From a checkpoint of a small transformer trained on Wikipedia.
Size: 12 layers, vocabulary 562.
Training: 190M tokens, 11597 steps.
Each number is 50 + 10 x the weight over its row's rms, rounded and kept within 0 to 99. Layers, rows and columns count from 0. The size before them is the row's rms in percent of the matrix's.

# layer 6 MLP up, 640x160, rms 0.136, rows 60-79, columns 0-159
099:60 40 40 44 43 45 56 30 65 65 28 44 62 57 39 68 59 50 52 42 49 31 52 55 57 50 42 53 45 56 51 54 42 53 48 58 42 46 64 55 54 49 35 48 45 66 54 50 63 69 52 67 50 45 47 53 43 48 44 58 58 28 48 60 51 55 57 70 38 56 32 57 34 54 42 37 68 34 66 61 50 53 56 41 61 32 49 53 63 46 37 71 43 63 58 50 49 51 47 37 55 63 58 59 56 55 50 42 61 39 57 46 56 50 44 39 72 56 51 37 36 48 63 27 40 45 58 45 53 59 61 73 36 33 62 52 45 45 52 53 43 57 51 42 45 48 46 47 61 50 37 50 52 41 28 63 48 35 55 55
106:45 64 41 40 38 47 39 36 37 66 45 60 58 50 51 40 52 58 40 77 43 45 58 55 68 54 49 60 46 61 58 41 41 28 69 58 64 27 54 42 46 47 48 54 37 46 51 57 41 59 44 50 65 46 36 63 68 44 55 30 38 59 44 44 50 47 68 59 56 54 43 54 59 63 35 59 41 58 68 45 31 52 60 54 50 41 61 42 49 63 55 45 36 51 39 34 65 44 62 64 46 46 45 69 57 69 49 49 36 47 63 46 44 54 43 60 40 46 48 52 50 39 61 50 41 31 50 46 45 51 53 44 55 46 47 57 34 44 57 47 37 49 44 44 68 45 41 44 56 62 68 47 33 57 45 56 36 42 41 66
103:48 49 58 54 52 27 40 38 43 63 40 38 53 54 38 49 51 47 54 37 49 41 38 59 52 33 30 35 52 43 51 56 45 50 61 54 46 42 57 69 66 47 40 56 71 67 46 62 52 32 52 49 57 46 34 44 37 60 59 55 41 43 55 52 57 34 52 56 53 48 43 36 41 38 57 27 53 65 50 39 30 40 45 59 54 35 40 57 54 64 41 47 50 43 42 52 46 45 55 43 52 51 60 32 45 71 37 40 44 59 53 53 56 61 51 57 39 33 61 53 39 51 41 38 45 42 59 41 52 53 50 45 39 55 52 53 50 47 47 41 65 71 57 50 32 56 26 38 49 46 80 53 65 54 67 52 51 48 49 37
097:51 61 49 49 28 33 46 51 29 46 55 35 49 30 50 62 38 58 46 49 44 30 44 50 48 61 47 49 44 60 43 49 51 42 53 49 57 47 64 55 40 53 49 53 36 47 42 31 52 51 44 64 43 54 64 37 49 38 39 40 46 47 56 48 39 47 61 50 47 45 40 62 44 45 53 42 62 47 47 43 65 53 57 39 62 56 46 41 44 67 50 48 65 59 43 59 54 34 64 62 62 44 65 58 26 64 52 33 47 53 39 49 52 25 46 51 64 52 43 41 50 41 48 41 38 41 44 63 39 55 56 43 53 45 36 75 42 21 50 49 47 64 56 42 82 54 31 51 59 57 53 52 44 58 41 50 60 53 64 61
108:38 66 63 48 42 60 43 65 65 57 47 40 43 62 63 65 36 44 70 56 62 43 65 43 43 58 68 49 44 46 68 46 45 58 40 48 67 41 48 46 58 41 56 64 54 48 52 53 62 58 49 59 57 38 65 57 56 44 42 61 58 41 39 28 41 30 39 32 40 60 34 59 56 59 47 70 54 40 47 40 63 54 49 53 57 41 56 48 46 43 41 35 53 61 63 63 34 51 41 54 50 70 39 54 69 63 48 48 37 52 54 47 65 54 64 48 41 45 40 36 44 48 40 51 34 47 37 46 41 58 42 53 45 36 38 41 54 48 38 49 45 53 46 58 57 44 49 71 62 32 54 36 56 42 34 34 42 57 47 48
097:31 43 47 39 53 55 57 36 47 49 56 54 58 51 54 37 52 60 32 43 52 45 41 44 60 56 57 52 58 43 50 41 54 69 57 38 54 45 50 37 53 60 53 47 36 52 40 41 59 49 55 48 38 39 41 42 42 43 52 42 43 69 38 56 45 43 58 62 26 57 66 48 41 59 28 64 53 36 52 56 40 46 62 36 47 65 67 38 63 75 50 63 38 53 59 36 61 25 59 47 58 50 53 57 53 46 19 66 34 50 52 51 59 44 54 54 45 41 43 65 61 63 62 50 42 56 48 43 49 63 59 48 49 46 49 48 29 46 68 47 64 51 39 49 34 49 47 63 65 51 48 54 41 39 32 43 60 63 56 49
110:50 53 55 52 49 55 37 27 65 60 55 53 72 64 45 73 60 46 55 46 49 42 49 59 47 48 41 52 37 39 55 41 51 60 45 49 49 41 40 57 81 53 36 58 59 51 43 33 48 44 45 21 64 56 60 47 64 58 52 61 60 48 46 55 22 59 33 69 61 51 47 56 45 56 64 36 29 55 40 51 38 53 55 47 63 61 45 47 32 44 45 50 49 54 52 63 60 49 55 37 45 39 53 57 57 54 46 56 52 25 53 42 39 25 47 34 55 46 33 47 47 43 49 46 57 56 57 62 28 63 57 52 41 39 51 49 49 51 52 42 42 52 48 74 50 49 40 62 56 55 52 52 53 63 48 51 59 43 43 52
109:62 48 46 51 51 62 57 50 43 47 66 48 27 42 61 44 67 68 27 59 33 40 58 50 48 44 55 57 54 56 57 38 57 47 42 72 43 50 60 52 35 52 43 35 48 39 41 42 55 60 38 54 33 58 49 51 55 44 40 48 45 44 62 66 41 57 54 42 52 47 42 42 61 47 61 56 46 61 30 59 42 54 70 38 58 40 40 41 53 53 60 53 54 40 54 54 67 66 48 54 48 63 54 53 50 61 31 32 45 56 31 67 47 53 41 41 63 50 46 47 30 66 42 66 43 37 46 31 58 49 46 59 56 51 42 48 59 57 70 50 31 40 63 45 46 46 59 67 52 62 45 47 46 44 55 50 47 48 20 51
108:58 66 55 42 60 37 53 59 53 57 58 44 53 48 31 41 43 54 52 48 48 69 54 35 51 57 44 51 71 50 47 45 80 52 33 59 47 41 33 65 44 45 43 66 65 52 57 45 36 30 49 25 44 26 61 51 34 37 36 72 44 64 51 49 46 47 46 54 50 52 53 56 51 58 59 40 43 65 65 47 52 47 53 55 53 50 29 48 41 56 59 56 49 50 47 60 36 39 43 52 50 52 38 27 66 50 52 61 58 57 36 45 48 49 55 58 43 46 59 63 50 50 60 52 39 57 54 51 32 72 56 46 54 45 32 45 53 44 64 54 61 38 35 49 40 65 53 34 65 58 56 47 40 49 43 47 47 62 60 61
093:36 57 48 33 35 47 59 55 41 83 57 45 44 56 52 59 57 49 42 54 48 47 46 43 44 52 63 59 59 57 56 44 41 46 64 50 45 64 49 58 63 53 57 36 53 63 70 47 45 52 57 55 44 46 59 45 44 48 45 38 44 48 52 55 36 53 38 38 56 65 69 61 43 38 50 62 34 48 36 37 51 42 61 51 41 35 46 63 48 25 55 44 44 60 36 46 44 34 52 54 28 33 39 41 54 44 39 45 33 39 60 42 43 46 55 47 24 61 49 40 61 59 52 48 43 42 49 64 63 54 43 62 47 65 46 43 59 51 62 48 57 58 77 44 49 51 42 41 41 68 67 61 64 56 51 44 47 54 69 53
093:45 41 59 43 52 53 38 46 65 59 28 39 47 44 51 53 62 53 41 40 38 70 54 62 64 58 55 46 50 68 31 68 58 52 47 52 44 31 55 59 48 40 48 63 49 44 45 41 53 45 67 44 28 54 30 47 64 55 33 35 39 66 54 48 65 56 49 58 68 48 49 61 42 45 52 47 36 39 29 66 43 26 59 30 62 50 52 47 57 51 64 45 57 53 54 35 51 57 44 46 36 32 32 38 52 52 60 50 52 56 30 51 55 58 43 49 43 58 44 42 42 45 61 59 56 59 42 50 62 42 45 54 53 61 46 51 65 42 51 53 47 45 56 40 37 40 34 45 49 40 58 37 33 32 44 57 45 49 43 40
098:42 53 69 42 54 64 42 68 62 34 63 32 55 51 50 36 67 68 52 35 57 61 28 57 55 61 62 46 54 49 62 59 33 58 61 51 56 47 58 55 30 65 63 40 33 49 59 61 60 52 55 47 53 46 35 35 25 56 33 51 55 42 51 42 65 49 57 36 54 55 50 56 57 49 55 53 51 48 54 30 41 38 70 50 67 60 44 60 37 43 54 49 47 43 35 50 58 49 43 55 46 70 47 59 33 54 48 52 49 49 52 50 53 35 37 49 57 57 34 52 55 47 56 50 35 49 37 38 69 48 58 46 56 35 48 42 43 50 47 52 43 41 51 53 51 63 43 52 39 31 68 66 37 60 54 57 40 55 61 51
107:60 57 61 48 48 50 65 20 60 59 55 49 67 66 48 46 55 50 49 33 47 57 62 63 70 48 43 45 52 48 36 41 49 65 51 69 49 29 38 59 55 46 59 54 46 42 50 33 53 51 65 39 70 43 41 52 20 42 51 51 56 54 56 52 40 67 51 44 65 60 37 55 46 51 43 50 46 51 49 51 45 44 41 58 57 56 53 59 38 51 52 47 45 58 41 55 49 35 55 56 41 64 45 66 57 55 34 48 32 40 57 31 34 58 53 50 67 53 56 56 59 48 53 58 49 44 58 57 48 43 52 50 57 64 55 45 30 46 45 42 65 82 34 65 57 56 36 49 61 59 44 62 52 54 44 50 34 64 60 51
097:37 52 47 33 48 65 53 47 45 47 58 54 64 41 46 58 24 56 27 37 73 50 42 50 44 56 46 36 55 40 60 43 54 53 45 53 53 54 49 64 51 62 45 40 43 35 50 37 45 61 66 37 44 50 49 45 38 57 43 59 63 34 68 35 51 41 47 46 55 62 62 33 39 48 54 47 40 32 53 46 40 52 65 48 47 35 48 42 38 46 65 40 50 52 44 48 46 69 61 40 60 48 55 50 28 53 45 42 60 58 58 55 39 50 47 67 43 52 50 61 32 49 49 61 41 43 42 42 48 56 48 57 50 67 26 47 46 63 55 56 53 50 70 35 61 46 47 53 76 58 44 56 40 37 32 54 53 35 55 31
108:44 63 46 49 38 60 63 28 45 56 38 57 54 53 53 51 44 50 48 53 42 57 53 35 59 60 34 46 60 28 61 31 39 64 58 52 51 42 63 39 61 47 61 44 61 32 50 55 61 53 56 47 30 46 44 58 52 46 51 42 74 52 41 47 44 70 52 51 51 58 60 46 54 42 30 53 59 59 37 43 36 50 41 53 42 62 70 54 57 35 47 37 62 47 47 41 60 44 49 40 56 54 52 41 60 35 45 41 29 50 64 61 55 45 56 54 43 50 43 37 58 51 50 39 46 63 54 38 42 38 42 39 55 42 41 46 52 47 51 49 44 39 39 52 18 56 56 36 56 73 43 50 55 55 72 27 49 58 40 65
099:32 44 40 48 74 66 46 44 38 54 35 49 56 37 55 35 38 59 47 39 42 60 45 56 52 51 42 50 57 49 61 64 24 18 51 52 55 66 45 47 48 46 46 69 53 43 50 53 45 45 46 52 56 48 52 17 46 34 38 47 40 51 55 56 42 52 56 53 43 39 56 46 36 41 41 61 57 65 51 56 50 41 46 50 51 68 48 67 56 61 41 49 53 57 69 45 50 56 36 58 29 58 48 46 67 39 46 60 40 38 41 40 58 32 44 35 39 57 58 48 54 67 45 59 46 43 45 49 66 51 54 60 58 57 55 69 54 42 65 50 42 55 40 56 49 44 54 63 62 34 62 45 37 51 63 45 49 55 41 65
085:51 64 56 43 55 61 47 57 49 45 49 47 43 41 43 36 44 48 57 50 42 55 51 49 57 61 32 48 66 46 49 44 68 45 42 36 50 69 32 60 37 53 51 32 49 59 49 63 51 68 43 64 51 37 36 41 55 53 34 67 49 45 65 57 53 43 66 52 45 52 53 52 67 53 46 54 68 44 58 36 71 53 72 70 43 50 43 72 56 50 52 56 62 62 54 61 53 52 52 59 53 30 41 59 42 42 54 45 46 59 42 57 44 56 43 42 37 48 60 59 67 48 69 61 53 52 48 41 43 57 54 53 47 52 39 37 61 50 46 43 25 30 57 60 42 59 47 36 43 68 61 62 35 34 51 48 56 48 33 32
089:50 62 46 44 29 41 48 48 55 35 44 58 46 78 33 70 57 46 53 52 59 53 55 53 58 43 66 19 68 47 53 54 59 50 59 53 45 32 51 60 61 62 55 50 43 56 67 59 65 49 44 33 59 44 30 53 48 61 46 62 31 50 49 38 52 42 43 28 47 58 55 47 41 40 45 56 47 37 66 54 48 66 58 68 43 55 48 50 41 49 54 17 64 50 36 44 51 57 48 46 40 52 55 43 49 47 52 37 62 37 43 42 51 49 45 57 53 52 59 41 62 40 56 57 56 52 41 35 59 35 47 32 47 41 47 53 59 61 54 51 41 57 51 52 40 34 62 66 63 52 41 67 49 45 41 59 36 50 46 38
104:52 43 60 32 66 53 41 67 65 51 53 30 56 72 42 46 53 56 38 45 64 57 64 70 44 65 68 45 79 50 60 59 38 44 43 64 53 60 30 46 57 47 58 61 52 72 32 58 43 51 52 56 47 57 30 48 52 46 64 49 47 50 56 34 41 36 56 63 48 53 56 49 45 45 42 48 45 47 55 49 64 57 25 41 41 50 43 39 46 49 41 56 41 50 78 43 60 60 40 57 54 49 47 41 63 56 55 40 43 50 40 43 48 45 48 39 54 53 46 65 64 45 44 39 51 71 45 47 40 62 67 51 36 58 55 58 46 55 50 42 63 40 37 51 57 43 51 46 49 41 48 61 48 52 48 33 70 57 43 49
106:37 47 55 38 41 54 46 39 67 52 51 47 52 56 47 53 43 60 26 60 61 47 47 57 56 47 50 31 53 60 36 44 40 55 51 27 50 52 54 71 53 41 38 57 45 46 56 46 55 48 54 42 65 60 46 49 41 49 55 55 61 40 62 50 47 53 49 40 59 52 39 49 36 74 32 39 40 57 52 56 61 54 44 45 32 63 54 60 38 32 59 19 43 54 47 37 54 45 43 55 47 44 53 67 66 68 44 67 56 58 56 39 60 36 38 41 49 41 53 48 56 47 43 48 33 34 43 39 54 37 45 62 63 33 48 43 63 80 59 47 53 37 49 40 45 55 58 54 62 47 44 42 48 50 34 64 56 59 66 40